Part of a small language model's weights: width 160.
Each number is 50 + 15 x the weight over its row's rms, rounded and kept within 0 to 99. Layers, rows and columns count from 0. The size before them is the row's rms in percent of the matrix's.

# q: layer 5 attention query, 128x160, rms 0.0959, rows 0-21, columns 0-159
# k: layer 5 attention key, 128x160, rms 0.0931, rows 0-20, columns 0-159
q0 091:41 60 62 57 47 61 70 52 36 39 27 31 36 72 40 29 37 39 20 09 43 29 33 45 42 49 48 47 55 67 47 36 44 31 78 48 59 44 78 23 28 64 46 46 69 47 28 65 72 28 72 49 63 43 70 44 42 51 27 29 59 38 65 54 65 49 45 37 50 48 81 41 54 99 69 47 49 28 37 28 42 65 34 78 66 63 71 70 51 57 57 52 43 32 40 58 34 61 22 38 50 50 39 57 35 26 39 67 48 35 54 64 50 26 64 64 68 60 32 81 29 59 33 57 54 48 46 63 55 48 63 48 63 36 47 65 59 42 63 57 45 39 65 49 49 53 60 45 72 54 75 35 77 65 68 45 49 38 51 56
k0 091:56 53 41 57 76 36 58 48 45 58 70 30 14 54 57 22 63 62 77 57 50 65 48 42 37 45 61 30 64 59 32 53 19 47 52 38 48 44 71 33 61 39 48 49 42 33 43 40 46 52 67 55 57 53 53 66 41 74 50 66 28 63 42 86 44 53 60 45 19 46 62 55 43 38 62 49 77 62 58 27 40 18 58 47 44 58 41 35 46 30 38 58 34 34 57 34 31 37 46 31 42 59 43 35 46 99 56 35 74 52 81 40 74 70 61 84 60 72 36 63 36 54 46 39 65 42 44 49 50 47 67 39 45 58 73 58 65 86 48 27 43 61 39 34 68 49 62 32 64 61 31 44 27 54 42 46 37 73 54 40
q1 113:74 51 31 38 40 46 15 74 54 56 42 45 56 52 39 81 59 47 33 19 38 67 48 43 32 75 58 13 51 70 36 63 49 55 63 46 44 57 32 74 50 58 53 40 60 46 20 47 49 56 43 45 24 46 80 52 58 47 65 65 56 69 52 49 64 40 50 55 37 76 54 80 47 55 64 54 04 53 48 30 65 36 56 87 59 37 48 46 32 50 64 35 45 76 59 25 58 65 36 41 54 37 51 61 34 76 40 51 36 37 35 51 72 45 12 26 56 33 47 72 64 22 43 54 55 42 42 54 47 51 53 47 59 73 42 48 47 18 68 50 34 39 81 71 45 84 62 48 48 44 53 50 60 54 45 43 51 41 57 42
k1 113:71 66 44 48 63 51 40 35 54 53 40 67 59 20 45 37 44 55 49 20 51 58 35 36 38 59 73 22 29 60 22 50 53 57 59 41 74 37 54 54 59 29 37 34 62 30 28 29 46 60 07 65 49 18 75 59 66 57 27 50 44 54 68 40 42 58 51 50 38 85 48 31 44 57 54 91 42 47 54 61 63 41 71 79 80 56 58 52 78 50 49 41 48 32 44 43 21 31 70 51 40 32 55 53 66 59 66 30 78 62 60 40 42 78 23 57 50 83 49 46 56 39 62 34 42 64 48 50 46 44 59 54 54 41 42 44 82 31 41 74 31 69 52 42 26 49 57 42 54 59 56 62 45 53 57 34 66 52 39 52
q2 105:51 50 32 65 64 60 25 43 43 31 46 66 65 52 67 63 22 74 36 47 66 78 42 57 45 46 53 44 34 44 46 61 72 20 44 60 42 31 57 38 38 43 56 28 76 13 57 60 57 27 62 29 48 38 56 44 60 63 69 55 46 21 24 38 72 50 52 48 56 62 46 52 48 53 21 57 48 56 42 70 63 62 41 56 74 81 66 38 48 43 42 56 44 35 62 88 44 53 55 23 58 32 61 64 65 56 39 64 36 46 77 47 41 56 59 21 23 51 50 54 69 41 45 32 40 47 36 76 22 53 49 22 62 46 75 47 48 56 14 39 49 64 39 54 61 58 60 76 59 45 85 51 32 45 32 56 46 64 43 74
k2 102:57 54 40 54 58 18 52 53 73 39 25 54 79 56 34 45 42 75 61 69 30 22 43 21 54 65 67 40 29 71 52 67 65 71 31 35 50 56 38 24 44 47 59 43 25 63 45 39 48 52 64 48 78 45 53 81 36 37 54 81 55 57 42 42 23 43 58 55 36 54 76 55 52 47 58 60 27 64 46 75 56 26 64 39 38 41 49 39 41 65 88 56 55 21 50 57 55 53 37 54 53 42 44 53 54 60 27 45 48 61 42 59 61 28 35 84 43 48 46 57 54 54 20 53 57 51 49 36 60 52 58 72 61 47 22 27 42 33 25 48 67 56 33 40 54 72 37 73 33 62 73 65 35 78 56 69 21 68 58 54
q3 097:71 69 50 53 69 59 27 57 66 56 45 39 77 36 43 14 47 58 66 49 52 40 69 03 60 47 57 53 58 20 46 40 71 28 34 44 22 40 45 64 45 51 49 54 43 59 71 41 51 47 23 69 73 67 60 20 75 76 20 45 39 64 60 65 34 70 49 55 45 36 43 43 53 20 48 64 57 71 30 69 39 58 47 54 50 65 17 53 75 58 23 64 61 50 19 62 49 36 41 37 36 50 47 43 58 44 45 44 58 29 53 52 56 61 51 74 37 50 33 60 51 61 47 45 70 39 48 71 72 49 48 64 46 51 58 52 74 58 19 43 48 52 47 33 49 28 28 72 72 30 62 36 37 74 50 52 70 55 53 64
k3 096:64 44 37 61 39 33 67 49 53 63 42 51 46 66 47 52 62 50 49 35 47 33 40 75 53 57 19 72 54 31 44 19 82 52 49 58 44 33 77 69 74 49 59 45 76 34 75 39 53 27 51 41 48 87 39 66 47 58 12 36 67 45 15 39 71 60 52 61 27 37 63 54 46 38 25 21 57 67 71 63 56 47 65 56 71 09 17 53 41 39 73 54 69 56 62 47 85 90 57 31 33 42 51 57 51 49 39 43 24 65 47 53 59 48 35 34 47 54 61 45 60 48 59 62 40 32 54 29 36 54 60 48 38 67 45 28 37 58 64 35 55 61 38 51 52 47 26 51 65 36 67 59 63 56 45 53 50 56 44 49
q4 096:55 51 56 32 81 87 43 58 47 25 35 46 18 66 35 77 64 49 40 47 39 62 42 30 28 41 33 53 59 56 61 44 68 43 68 35 75 28 50 46 47 60 45 49 56 17 45 35 73 58 38 45 44 50 63 34 52 29 36 36 63 61 18 62 61 39 39 38 52 60 37 30 61 63 70 58 18 49 49 68 76 58 45 53 71 38 48 65 37 37 33 46 37 37 52 20 51 63 63 75 75 70 55 63 42 53 45 19 45 59 53 42 64 43 45 74 55 67 00 46 56 62 64 47 53 49 41 47 41 35 63 41 45 48 25 46 56 37 62 51 65 58 77 40 43 48 67 80 27 41 60 54 48 70 64 63 74 39 52 62
k4 098:65 56 49 48 78 70 39 40 45 38 45 55 38 52 57 51 40 70 63 37 45 58 27 68 31 73 62 31 60 37 52 64 42 33 59 29 57 64 60 59 33 45 49 45 41 46 48 64 39 57 61 54 37 34 65 90 81 49 46 50 48 93 89 25 32 46 45 41 24 51 67 66 53 29 56 40 36 69 61 64 36 70 60 51 28 36 45 59 40 52 30 47 43 31 42 32 47 61 57 36 55 33 47 43 42 36 28 37 72 55 64 45 52 31 48 39 68 59 27 56 55 51 53 49 72 65 19 69 74 59 25 73 70 36 51 40 66 75 15 46 33 61 56 23 55 44 36 46 29 38 61 48 73 57 68 20 53 64 38 57
q5 091:71 29 33 36 34 57 51 24 40 81 39 28 45 51 74 38 66 46 70 43 39 47 46 51 51 55 46 45 62 43 30 76 39 90 36 71 44 52 41 39 44 53 24 19 49 27 71 75 47 34 51 68 32 51 48 55 42 38 87 52 64 75 75 67 34 44 56 66 62 21 37 44 52 39 45 56 74 52 53 47 68 48 21 47 49 30 68 63 72 52 70 57 52 44 48 41 35 63 50 53 59 34 58 57 34 57 52 15 59 52 43 72 55 50 48 54 48 60 41 23 54 45 41 68 62 39 41 62 10 44 67 22 58 45 54 46 59 41 58 32 49 55 73 44 48 47 72 74 56 80 63 47 10 57 54 49 47 39 37 44
k5 089:45 60 56 28 35 54 77 30 73 36 30 59 55 44 43 17 54 65 77 46 48 53 47 30 68 41 52 49 62 45 49 17 36 58 47 55 64 62 34 37 43 65 81 52 67 48 66 66 66 44 44 24 50 45 29 54 71 43 45 58 59 21 57 51 49 74 43 81 41 45 43 45 88 63 92 65 83 63 27 43 67 69 55 56 37 70 54 57 58 55 67 65 80 44 47 33 43 28 60 57 52 37 55 40 64 43 41 26 37 45 50 34 44 28 46 59 49 31 52 31 49 45 52 44 31 37 50 48 53 50 50 62 68 52 50 43 50 52 35 22 78 61 45 59 31 49 38 24 73 53 63 07 65 49 49 66 25 32 52 49
q6 094:75 47 55 54 43 21 70 58 55 28 48 57 59 54 58 36 40 63 33 65 41 45 50 25 61 30 59 61 39 69 54 51 42 79 62 71 19 60 34 70 55 31 50 50 49 49 51 50 26 55 49 61 36 60 60 41 52 70 56 61 42 50 27 48 46 49 44 55 48 71 65 22 26 74 32 59 70 71 40 56 79 35 55 30 51 28 50 41 60 48 80 62 53 57 39 52 20 58 43 29 79 83 61 62 66 27 56 36 54 60 24 14 56 49 70 67 43 49 65 53 51 42 58 67 62 35 30 56 93 37 43 39 57 30 44 27 44 40 46 46 54 77 26 52 43 57 56 43 44 48 55 62 40 33 24 60 73 28 24 46
k6 096:38 28 48 31 72 33 82 47 39 53 41 57 55 57 57 40 22 29 44 21 66 41 33 65 64 56 60 59 38 39 64 66 63 44 80 66 57 27 21 50 47 64 48 56 68 38 50 46 54 48 46 35 43 68 19 66 39 51 32 60 57 53 51 18 26 46 32 52 54 37 37 22 35 60 27 45 53 51 37 62 39 52 39 39 30 34 74 36 43 38 50 68 38 64 67 43 54 67 52 47 61 45 32 82 61 61 39 31 34 44 45 61 43 50 54 57 69 42 58 65 49 94 30 57 37 36 73 49 51 62 50 54 95 54 52 57 62 69 88 52 38 42 19 43 47 28 56 54 62 70 51 43 68 81 60 56 59 38 56 52
q7 106:52 27 64 52 42 20 36 46 68 45 62 54 48 54 44 39 49 24 52 36 65 65 29 61 42 46 42 55 42 71 36 39 57 80 41 62 67 49 41 45 43 78 21 46 27 28 39 69 36 64 25 69 61 64 76 44 47 32 69 37 35 65 25 29 74 65 62 38 53 79 44 51 72 47 50 33 32 43 67 42 55 77 50 63 31 42 32 43 39 38 95 37 69 58 53 52 32 62 46 50 42 45 49 49 57 43 82 37 38 67 45 65 39 59 53 68 24 37 84 54 56 68 25 53 55 64 50 55 57 60 28 57 54 63 31 51 47 46 55 67 84 48 60 42 40 79 27 47 32 31 42 54 72 37 66 43 49 40 37 45
k7 103:46 49 44 71 61 51 73 32 45 36 44 70 61 47 50 42 51 40 30 41 63 37 84 31 56 77 68 29 37 66 37 37 46 41 07 61 50 35 28 54 40 34 43 52 36 66 54 62 58 44 72 61 60 54 67 42 66 71 43 54 54 38 77 54 45 34 56 70 60 42 47 54 35 53 38 58 52 32 16 42 70 70 69 49 77 64 79 35 26 39 38 56 34 65 31 44 24 51 63 37 66 48 61 47 38 29 40 60 70 64 53 45 51 64 31 55 64 58 38 16 63 58 72 35 45 61 68 78 63 36 59 35 61 67 61 58 48 69 59 61 27 37 68 41 71 30 64 61 30 63 48 32 36 45 27 37 65 32 26 39
q8 101:52 28 37 56 35 54 89 64 67 72 64 56 47 39 60 49 62 59 83 44 44 50 47 67 70 40 73 68 61 23 60 32 52 52 46 48 42 46 54 32 35 62 58 55 66 19 40 55 48 51 43 47 49 66 25 39 46 51 37 54 50 45 38 50 64 53 70 03 20 42 27 51 36 42 67 76 49 88 26 31 83 42 65 42 38 18 31 56 57 42 47 59 78 64 43 70 36 45 59 46 40 55 51 67 55 48 32 66 18 54 62 47 42 34 35 45 41 55 46 63 41 52 74 76 51 58 61 49 44 36 49 61 38 57 37 61 20 47 35 56 54 47 79 38 39 54 65 48 47 63 55 50 71 07 41 42 47 64 68 47
k8 103:74 48 42 28 73 51 56 42 54 49 76 38 89 79 18 42 27 43 81 37 29 61 43 76 33 30 70 45 52 36 26 52 26 60 49 52 57 51 61 37 74 48 66 37 36 42 47 42 52 48 38 58 39 88 25 32 67 41 59 14 69 51 34 42 52 55 66 57 58 26 51 63 57 39 39 57 46 54 44 38 59 87 36 35 42 48 51 37 55 37 48 47 40 40 66 66 76 65 51 66 48 43 43 71 39 18 27 54 36 54 36 55 41 55 48 58 56 42 54 33 57 35 47 62 51 38 48 64 61 63 61 50 39 54 31 83 67 30 61 36 60 50 81 28 65 60 54 72 53 65 70 59 43 25 30 60 52 39 33 47
q9 098:62 44 81 33 55 46 92 08 74 73 31 50 26 42 57 44 69 44 79 53 53 58 59 51 59 47 71 50 82 28 35 48 50 57 43 72 53 31 47 33 17 49 42 43 44 73 40 37 49 35 38 34 82 26 48 55 59 40 34 65 53 37 52 50 47 54 68 59 45 51 31 56 30 68 46 39 33 59 56 30 55 51 35 43 49 53 40 88 80 57 58 48 70 36 56 53 42 42 48 64 56 59 48 62 39 56 37 51 43 64 83 42 47 63 35 38 54 35 62 49 64 82 53 49 35 49 71 32 32 63 48 50 49 38 45 41 67 25 53 39 25 69 34 57 42 29 45 29 60 69 57 64 26 46 51 48 90 53 34 40
k9 094:45 44 33 20 54 67 79 67 73 45 59 49 64 69 30 52 56 45 49 63 51 38 69 39 48 20 65 35 79 41 64 53 48 27 50 63 57 50 56 61 42 25 55 51 45 64 55 69 63 33 56 68 51 59 24 60 44 42 64 53 54 53 66 43 54 21 35 62 45 45 65 69 56 38 42 26 81 68 54 39 67 49 23 96 23 52 71 63 76 46 74 47 36 54 62 31 65 46 23 54 29 44 41 24 44 76 30 64 41 25 60 72 43 40 52 44 31 44 34 41 69 36 68 51 49 50 49 38 63 82 53 30 61 42 36 43 70 41 36 59 62 59 48 30 46 51 60 48 73 47 64 16 58 32 37 48 29 53 45 50
q10 099:45 62 64 54 34 64 41 52 61 52 72 22 47 62 49 27 42 54 45 35 31 39 73 43 50 75 46 31 59 72 41 75 73 18 57 49 51 49 77 49 50 35 47 25 41 62 43 62 36 47 60 67 44 73 46 28 68 52 53 30 62 35 62 46 57 57 61 45 42 53 55 35 34 16 41 44 36 41 78 65 67 61 31 57 59 59 64 43 53 39 39 50 47 54 16 42 61 49 39 42 80 53 49 44 26 61 56 57 89 51 50 41 37 38 38 33 40 62 43 28 64 48 50 35 39 53 56 30 41 60 21 48 65 34 46 41 66 70 52 75 23 23 34 31 69 71 63 67 83 71 54 43 52 22 80 52 56 73 46 72
k10 102:49 63 29 78 31 29 54 69 45 52 32 62 53 28 33 64 40 95 55 45 67 65 54 56 73 72 44 37 46 31 49 46 32 41 40 42 37 70 51 68 74 55 54 40 79 40 61 33 35 61 49 60 58 42 47 47 46 56 43 80 13 66 56 51 35 77 49 32 49 82 49 52 42 52 59 64 69 64 47 46 79 57 51 57 49 53 33 57 17 44 65 54 73 55 61 64 59 53 15 60 08 40 58 14 55 47 27 52 39 40 13 25 38 45 55 38 23 57 37 53 38 55 67 57 50 65 44 62 50 47 68 55 40 48 53 38 68 71 49 61 65 35 45 54 62 59 47 54 46 30 33 36 43 29 28 42 47 43 59 53
q11 096:61 57 40 36 55 77 58 44 34 54 19 30 45 51 40 71 71 55 37 68 50 54 55 45 75 52 64 34 65 45 23 39 66 39 65 75 62 28 74 62 79 56 40 46 70 61 33 60 40 47 60 62 77 58 64 66 53 42 51 32 37 15 60 50 57 56 40 62 72 36 48 50 57 83 80 28 75 48 61 37 40 34 46 56 52 44 51 37 61 54 79 33 73 45 47 37 46 44 34 53 63 54 58 00 60 31 42 46 78 38 58 51 55 39 47 33 64 51 45 22 60 45 31 50 37 78 66 49 52 47 25 45 63 46 31 41 67 48 51 28 39 40 42 39 55 49 65 35 43 44 39 36 58 59 42 35 41 32 92 44
k11 103:61 72 47 42 54 75 55 53 22 36 44 62 39 39 71 48 62 37 37 60 43 81 50 35 35 21 64 61 62 49 73 52 39 51 57 43 74 66 39 38 56 43 37 42 37 40 43 33 53 77 66 34 39 53 64 51 19 37 57 49 43 63 50 53 57 48 58 13 34 32 71 51 13 52 71 60 52 72 52 20 47 46 46 56 42 56 54 51 69 59 69 54 63 68 66 50 46 51 46 22 54 50 39 29 39 70 61 53 76 48 53 33 62 25 43 52 48 58 42 71 67 56 78 47 73 66 41 41 53 33 52 24 17 55 31 50 30 50 58 56 71 47 21 66 74 52 49 13 94 35 38 47 60 54 46 36 69 55 44 61
q12 098:43 54 51 44 66 47 37 80 30 31 60 39 57 99 42 35 63 39 21 44 58 49 56 58 35 31 49 54 51 31 51 33 35 35 58 43 40 75 36 60 17 45 51 38 43 70 57 53 51 53 47 49 64 34 51 39 54 60 34 21 36 59 48 45 44 09 49 28 33 40 66 50 35 29 32 50 42 60 35 58 50 74 68 38 46 50 46 37 66 70 37 54 66 50 60 61 53 71 70 54 42 62 44 43 57 66 48 53 44 33 44 43 61 20 32 48 54 40 55 35 46 65 62 45 53 42 59 39 68 68 61 54 56 29 35 40 60 69 89 69 64 51 49 61 78 43 41 68 65 37 60 60 94 40 74 49 39 82 67 37
k12 095:72 36 69 75 63 61 56 29 59 60 38 36 33 50 44 58 62 50 73 68 47 45 56 62 59 34 37 38 71 34 34 30 39 63 49 72 46 54 56 60 53 21 59 55 53 52 32 51 48 33 39 68 56 48 26 10 55 26 44 51 64 58 49 29 38 39 60 34 54 58 31 45 17 35 37 41 37 45 48 81 76 55 58 51 55 26 34 64 46 32 57 53 39 50 42 73 65 65 47 46 35 71 58 46 60 52 38 37 36 78 65 42 51 45 47 60 40 66 69 83 56 41 63 93 63 55 30 48 54 42 32 39 13 45 71 58 76 64 60 47 23 57 31 26 32 63 55 63 30 42 40 59 34 42 71 74 62 38 73 57
q13 104:49 60 48 46 34 67 29 47 57 48 38 40 41 75 64 29 19 30 33 38 31 70 38 43 45 37 43 48 72 21 38 62 64 61 60 46 46 34 53 40 48 39 40 67 66 57 42 43 79 53 29 34 47 64 48 95 53 59 42 45 74 50 36 34 36 48 62 46 62 64 58 32 20 62 53 18 68 28 66 67 41 51 20 38 52 50 62 53 44 74 44 59 31 49 59 42 53 40 54 63 71 62 53 65 33 66 45 42 48 29 55 62 81 39 37 31 34 56 68 72 46 64 68 48 63 69 50 66 54 45 40 52 43 57 65 37 07 49 19 59 38 63 34 47 82 83 48 38 49 48 70 53 52 77 33 59 50 67 64 59
k13 109:33 27 27 86 59 43 63 47 47 44 54 70 58 30 50 61 46 67 52 45 61 58 51 33 36 60 47 99 43 52 48 46 73 54 53 42 61 58 45 45 60 14 38 35 54 46 57 65 12 57 61 45 47 47 68 55 45 29 69 45 31 69 47 42 50 56 50 53 54 67 51 57 34 57 47 49 31 49 48 26 82 08 45 56 16 37 57 40 60 48 63 57 55 43 68 40 55 46 33 33 51 75 23 64 36 51 55 39 36 43 52 33 63 20 75 53 29 64 68 49 32 72 57 49 72 30 66 59 59 71 79 44 59 48 63 31 78 51 22 39 35 67 74 33 36 56 34 48 47 42 55 68 64 58 40 41 63 51 63 38
q14 095:41 32 23 70 62 58 78 38 45 36 43 52 56 55 54 62 68 69 53 32 80 57 60 31 48 46 33 44 74 76 55 77 50 61 35 25 44 28 58 63 43 46 46 59 57 50 55 69 26 46 25 45 61 38 75 67 41 60 50 72 59 31 47 27 59 43 48 61 72 47 36 34 54 26 31 54 50 53 17 73 59 58 77 37 41 49 36 55 31 67 44 50 27 42 17 52 39 44 63 60 83 41 65 55 55 29 64 39 48 67 56 32 63 59 59 74 54 44 62 72 56 51 70 64 59 52 70 80 53 64 40 47 45 51 48 42 71 51 59 58 30 46 47 33 27 57 30 44 12 24 40 23 52 58 33 29 32 28 49 47
k14 094:33 42 78 51 43 35 40 33 71 53 93 49 32 59 33 37 46 25 42 39 59 49 58 65 59 66 51 39 50 50 63 41 70 38 45 39 49 42 64 27 50 39 34 44 57 83 60 57 45 61 62 46 69 54 57 59 31 50 46 49 75 53 23 30 28 58 49 55 89 47 67 58 71 30 53 66 42 56 42 39 18 41 29 60 46 50 50 72 51 85 48 68 67 31 49 33 35 56 56 59 70 49 50 74 37 56 30 42 64 71 64 38 28 31 55 30 87 57 40 60 42 55 38 53 52 80 69 49 41 38 53 54 57 45 58 20 62 42 62 21 55 19 34 49 33 51 54 37 42 43 38 44 86 62 36 49 71 55 33 41
q15 100:38 39 41 47 24 57 74 64 77 41 55 70 50 30 56 42 56 54 36 71 43 07 59 45 38 23 28 49 37 41 40 48 41 29 40 32 50 55 55 40 26 48 50 45 57 30 54 49 05 56 40 73 59 83 78 55 53 79 65 50 71 61 59 55 45 47 48 59 44 66 59 55 80 51 62 57 40 35 58 55 39 51 50 38 68 69 53 51 66 57 75 51 12 34 65 33 43 28 43 30 59 83 52 34 46 68 60 33 59 33 77 56 55 46 53 58 53 73 41 44 78 40 49 48 33 23 67 54 31 45 51 41 43 51 48 47 57 36 27 64 57 48 63 29 51 73 58 53 31 38 62 85 44 57 70 37 31 63 65 45
k15 095:56 39 58 53 31 62 50 50 48 57 43 24 50 34 73 46 43 66 50 72 49 29 55 36 60 55 36 52 41 52 69 79 43 43 59 25 53 34 37 32 38 37 45 58 67 26 28 72 59 45 60 66 59 46 76 49 52 66 19 40 63 78 38 56 51 45 70 47 44 51 36 67 44 46 63 86 65 37 61 33 28 48 50 68 37 51 37 47 62 49 69 60 45 63 47 36 32 78 64 59 57 52 25 36 67 14 37 49 65 72 25 48 58 59 30 29 31 38 39 48 44 35 64 63 55 19 28 51 35 44 84 49 98 69 52 44 30 66 47 39 69 38 34 32 62 55 36 61 76 52 47 39 31 53 56 41 74 59 62 41
q16 108:55 66 52 68 38 35 34 38 19 72 64 48 49 52 45 61 67 53 66 54 61 55 51 53 69 68 57 47 44 40 33 61 57 31 36 50 56 55 68 72 37 68 59 36 40 34 43 21 39 49 60 50 44 37 40 38 38 61 66 73 24 46 31 46 28 58 36 43 35 39 47 45 45 66 82 55 81 38 50 55 31 42 60 43 49 56 25 73 43 61 50 57 85 35 38 56 47 48 48 57 31 47 68 32 43 53 45 54 49 69 46 29 55 44 31 50 62 38 57 84 57 46 79 58 63 50 59 32 67 47 68 67 41 32 32 64 51 36 56 53 80 52 52 88 46 29 42 22 61 55 23 39 40 54 79 57 02 83 30 36
k16 109:16 34 51 31 43 54 35 41 37 45 49 69 57 60 48 57 64 52 31 47 26 57 52 67 54 16 42 34 35 16 54 71 63 71 38 66 59 38 52 59 69 36 50 70 46 32 58 38 40 36 45 40 50 57 50 31 31 73 50 27 64 35 31 74 68 44 44 72 66 33 49 36 31 56 55 28 24 65 55 69 61 49 38 34 45 81 23 57 55 58 16 55 58 54 41 72 43 48 61 37 37 44 48 54 64 58 78 64 52 58 79 59 46 62 49 36 44 40 67 57 74 41 56 53 60 56 73 35 70 65 49 81 10 27 44 36 44 42 43 46 49 39 56 66 45 71 71 52 87 42 54 31 37 48 41 55 71 55 44 75
q17 098:59 61 73 48 59 59 62 73 50 48 57 76 38 21 43 48 49 65 66 40 19 52 60 67 37 10 61 51 63 54 35 29 39 41 52 44 30 58 54 59 49 46 68 67 80 70 41 35 38 63 44 36 24 47 67 34 80 11 46 27 61 58 33 68 44 37 64 53 66 26 38 80 32 28 57 64 55 42 38 33 46 26 32 67 31 44 32 41 49 74 69 80 45 37 66 57 75 50 63 43 48 55 64 52 43 48 55 44 34 45 32 12 57 29 68 56 55 61 47 47 45 54 71 41 45 60 43 64 51 44 22 65 52 72 52 41 35 72 42 47 48 56 67 44 64 47 35 36 73 35 86 49 45 54 49 71 53 42 38 47
k17 104:70 15 25 46 57 89 60 46 32 43 53 37 65 26 38 31 55 58 78 33 60 68 43 57 39 21 49 37 44 62 77 21 74 61 45 33 45 47 66 43 70 54 53 59 80 56 48 54 64 24 42 47 32 40 57 54 67 32 47 36 64 56 52 52 67 49 60 53 45 46 52 64 13 59 60 37 19 58 62 45 59 73 24 55 42 14 74 05 68 49 62 42 43 33 51 50 68 64 41 51 49 74 54 66 46 54 36 67 46 38 52 69 67 76 42 58 49 70 40 49 17 68 52 42 67 52 33 61 42 41 45 56 59 72 39 35 56 53 49 54 67 33 66 40 29 21 52 52 51 39 37 55 45 57 65 50 57 54 41 36
q18 096:62 71 46 46 48 50 26 64 61 60 24 85 33 77 65 49 48 52 73 41 56 41 30 40 26 44 42 19 83 42 50 43 31 52 59 46 64 23 28 52 45 81 54 41 40 40 68 71 68 37 52 59 59 41 58 59 43 67 28 51 52 51 51 41 61 54 68 51 64 62 49 41 68 47 52 50 52 65 18 40 26 55 54 72 51 69 45 98 25 55 49 70 46 53 55 45 53 21 65 32 48 40 40 61 46 50 48 49 59 53 37 51 50 60 40 28 33 43 48 56 42 55 35 45 49 36 60 42 62 16 36 77 78 51 53 64 26 72 65 55 57 53 37 53 40 48 48 46 22 18 53 70 75 24 63 43 62 50 27 79
k18 102:62 25 13 80 36 54 31 78 57 48 57 48 31 68 44 65 53 68 62 66 38 38 38 47 55 68 55 55 65 43 37 31 61 46 57 42 42 43 56 49 44 58 60 34 53 58 30 55 55 51 55 53 75 70 64 56 59 35 45 15 67 40 40 56 51 41 30 41 61 81 63 44 23 32 39 54 60 63 67 23 31 56 62 64 54 70 51 56 61 52 50 45 67 29 68 84 52 22 49 27 15 49 33 55 40 41 46 47 50 48 56 68 48 27 42 75 27 86 59 50 75 48 41 51 60 59 44 58 65 18 37 39 69 49 56 43 36 68 46 48 31 72 46 57 33 31 76 66 23 38 69 60 32 46 28 52 54 75 36 54
q19 092:34 65 50 72 76 79 40 68 38 53 36 52 58 22 24 60 45 55 47 52 40 52 41 38 40 70 66 56 42 53 87 25 42 47 47 41 38 72 62 42 39 76 71 82 46 35 51 29 45 55 48 65 47 50 23 61 88 44 44 34 56 37 51 33 46 62 44 62 24 66 40 19 18 53 31 51 49 79 57 34 38 54 65 40 52 41 11 64 39 49 49 71 29 36 53 38 62 73 53 49 71 50 46 63 36 21 65 78 50 30 44 43 65 08 30 33 39 21 36 71 67 58 57 62 43 50 62 52 65 60 44 43 69 64 45 48 57 41 66 37 52 51 71 54 48 51 60 50 39 56 53 64 36 47 43 61 37 59 55 60
k19 099:69 50 52 65 56 43 52 36 56 38 34 32 69 75 63 62 46 57 57 30 18 51 22 54 63 36 47 52 39 44 54 79 38 40 43 63 49 44 91 53 79 37 41 75 51 37 48 49 41 20 93 63 50 39 37 51 40 43 42 46 31 34 29 29 57 70 21 50 50 57 33 26 62 31 22 56 53 64 34 91 55 56 34 62 28 46 60 41 58 51 33 72 52 60 31 49 59 49 77 43 67 58 64 55 52 25 64 31 47 37 66 45 46 42 54 40 78 79 60 72 47 55 55 53 51 65 35 55 15 44 47 79 31 57 45 47 50 58 44 50 48 49 49 42 39 52 86 57 37 51 49 69 55 52 64 30 47 55 42 30
q20 098:48 50 58 54 58 53 57 57 64 33 52 53 56 15 77 54 43 73 50 47 61 47 54 91 36 59 42 56 70 53 23 32 52 34 89 34 55 65 41 63 52 71 57 34 33 56 81 59 60 31 59 90 72 33 58 72 53 40 56 45 41 60 27 41 38 47 76 21 55 81 39 55 48 67 61 63 84 51 49 50 59 44 49 48 33 34 45 55 47 59 33 66 62 36 37 32 52 19 53 34 16 69 33 35 46 50 54 35 32 54 30 65 43 70 76 50 43 32 72 21 42 47 45 39 37 48 55 66 17 66 66 60 55 35 60 22 53 43 40 43 54 51 50 33 47 53 54 42 66 54 53 58 33 36 44 32 52 50 69 66
k20 094:71 50 33 26 36 35 45 60 46 66 48 55 48 31 74 57 43 41 37 58 08 26 78 38 72 27 32 51 40 46 71 50 38 40 40 39 42 50 34 51 44 74 40 30 67 74 42 96 33 49 36 50 73 60 80 54 54 50 48 35 78 41 34 35 49 37 52 72 40 34 60 40 40 51 76 54 74 39 29 42 53 44 59 65 44 27 61 21 31 42 60 63 63 37 45 65 69 45 47 60 27 63 55 40 40 43 54 68 78 45 62 63 49 64 60 72 72 47 51 40 64 51 36 47 40 49 22 42 67 58 69 47 52 46 14 37 64 43 61 52 82 40 53 44 67 54 54 26 28 47 51 47 56 45 53 40 70 53 83 58
q21 108:49 78 28 66 43 76 34 40 56 43 67 59 47 50 31 19 27 24 60 58 66 50 35 72 25 46 70 89 58 69 56 53 43 48 64 62 46 26 59 36 29 41 49 39 57 47 70 62 23 56 49 17 60 50 31 67 44 58 43 43 65 66 53 61 19 39 67 74 42 32 57 65 41 57 60 44 54 63 23 54 65 15 57 69 42 47 68 54 61 83 39 40 34 37 34 32 46 66 54 51 57 57 69 61 67 42 27 36 67 39 38 58 45 40 43 43 36 67 50 62 74 58 75 54 58 60 11 75 52 48 43 34 57 35 28 59 39 55 13 64 55 59 25 50 67 58 49 53 59 45 50 46 47 49 50 61 74 39 49 48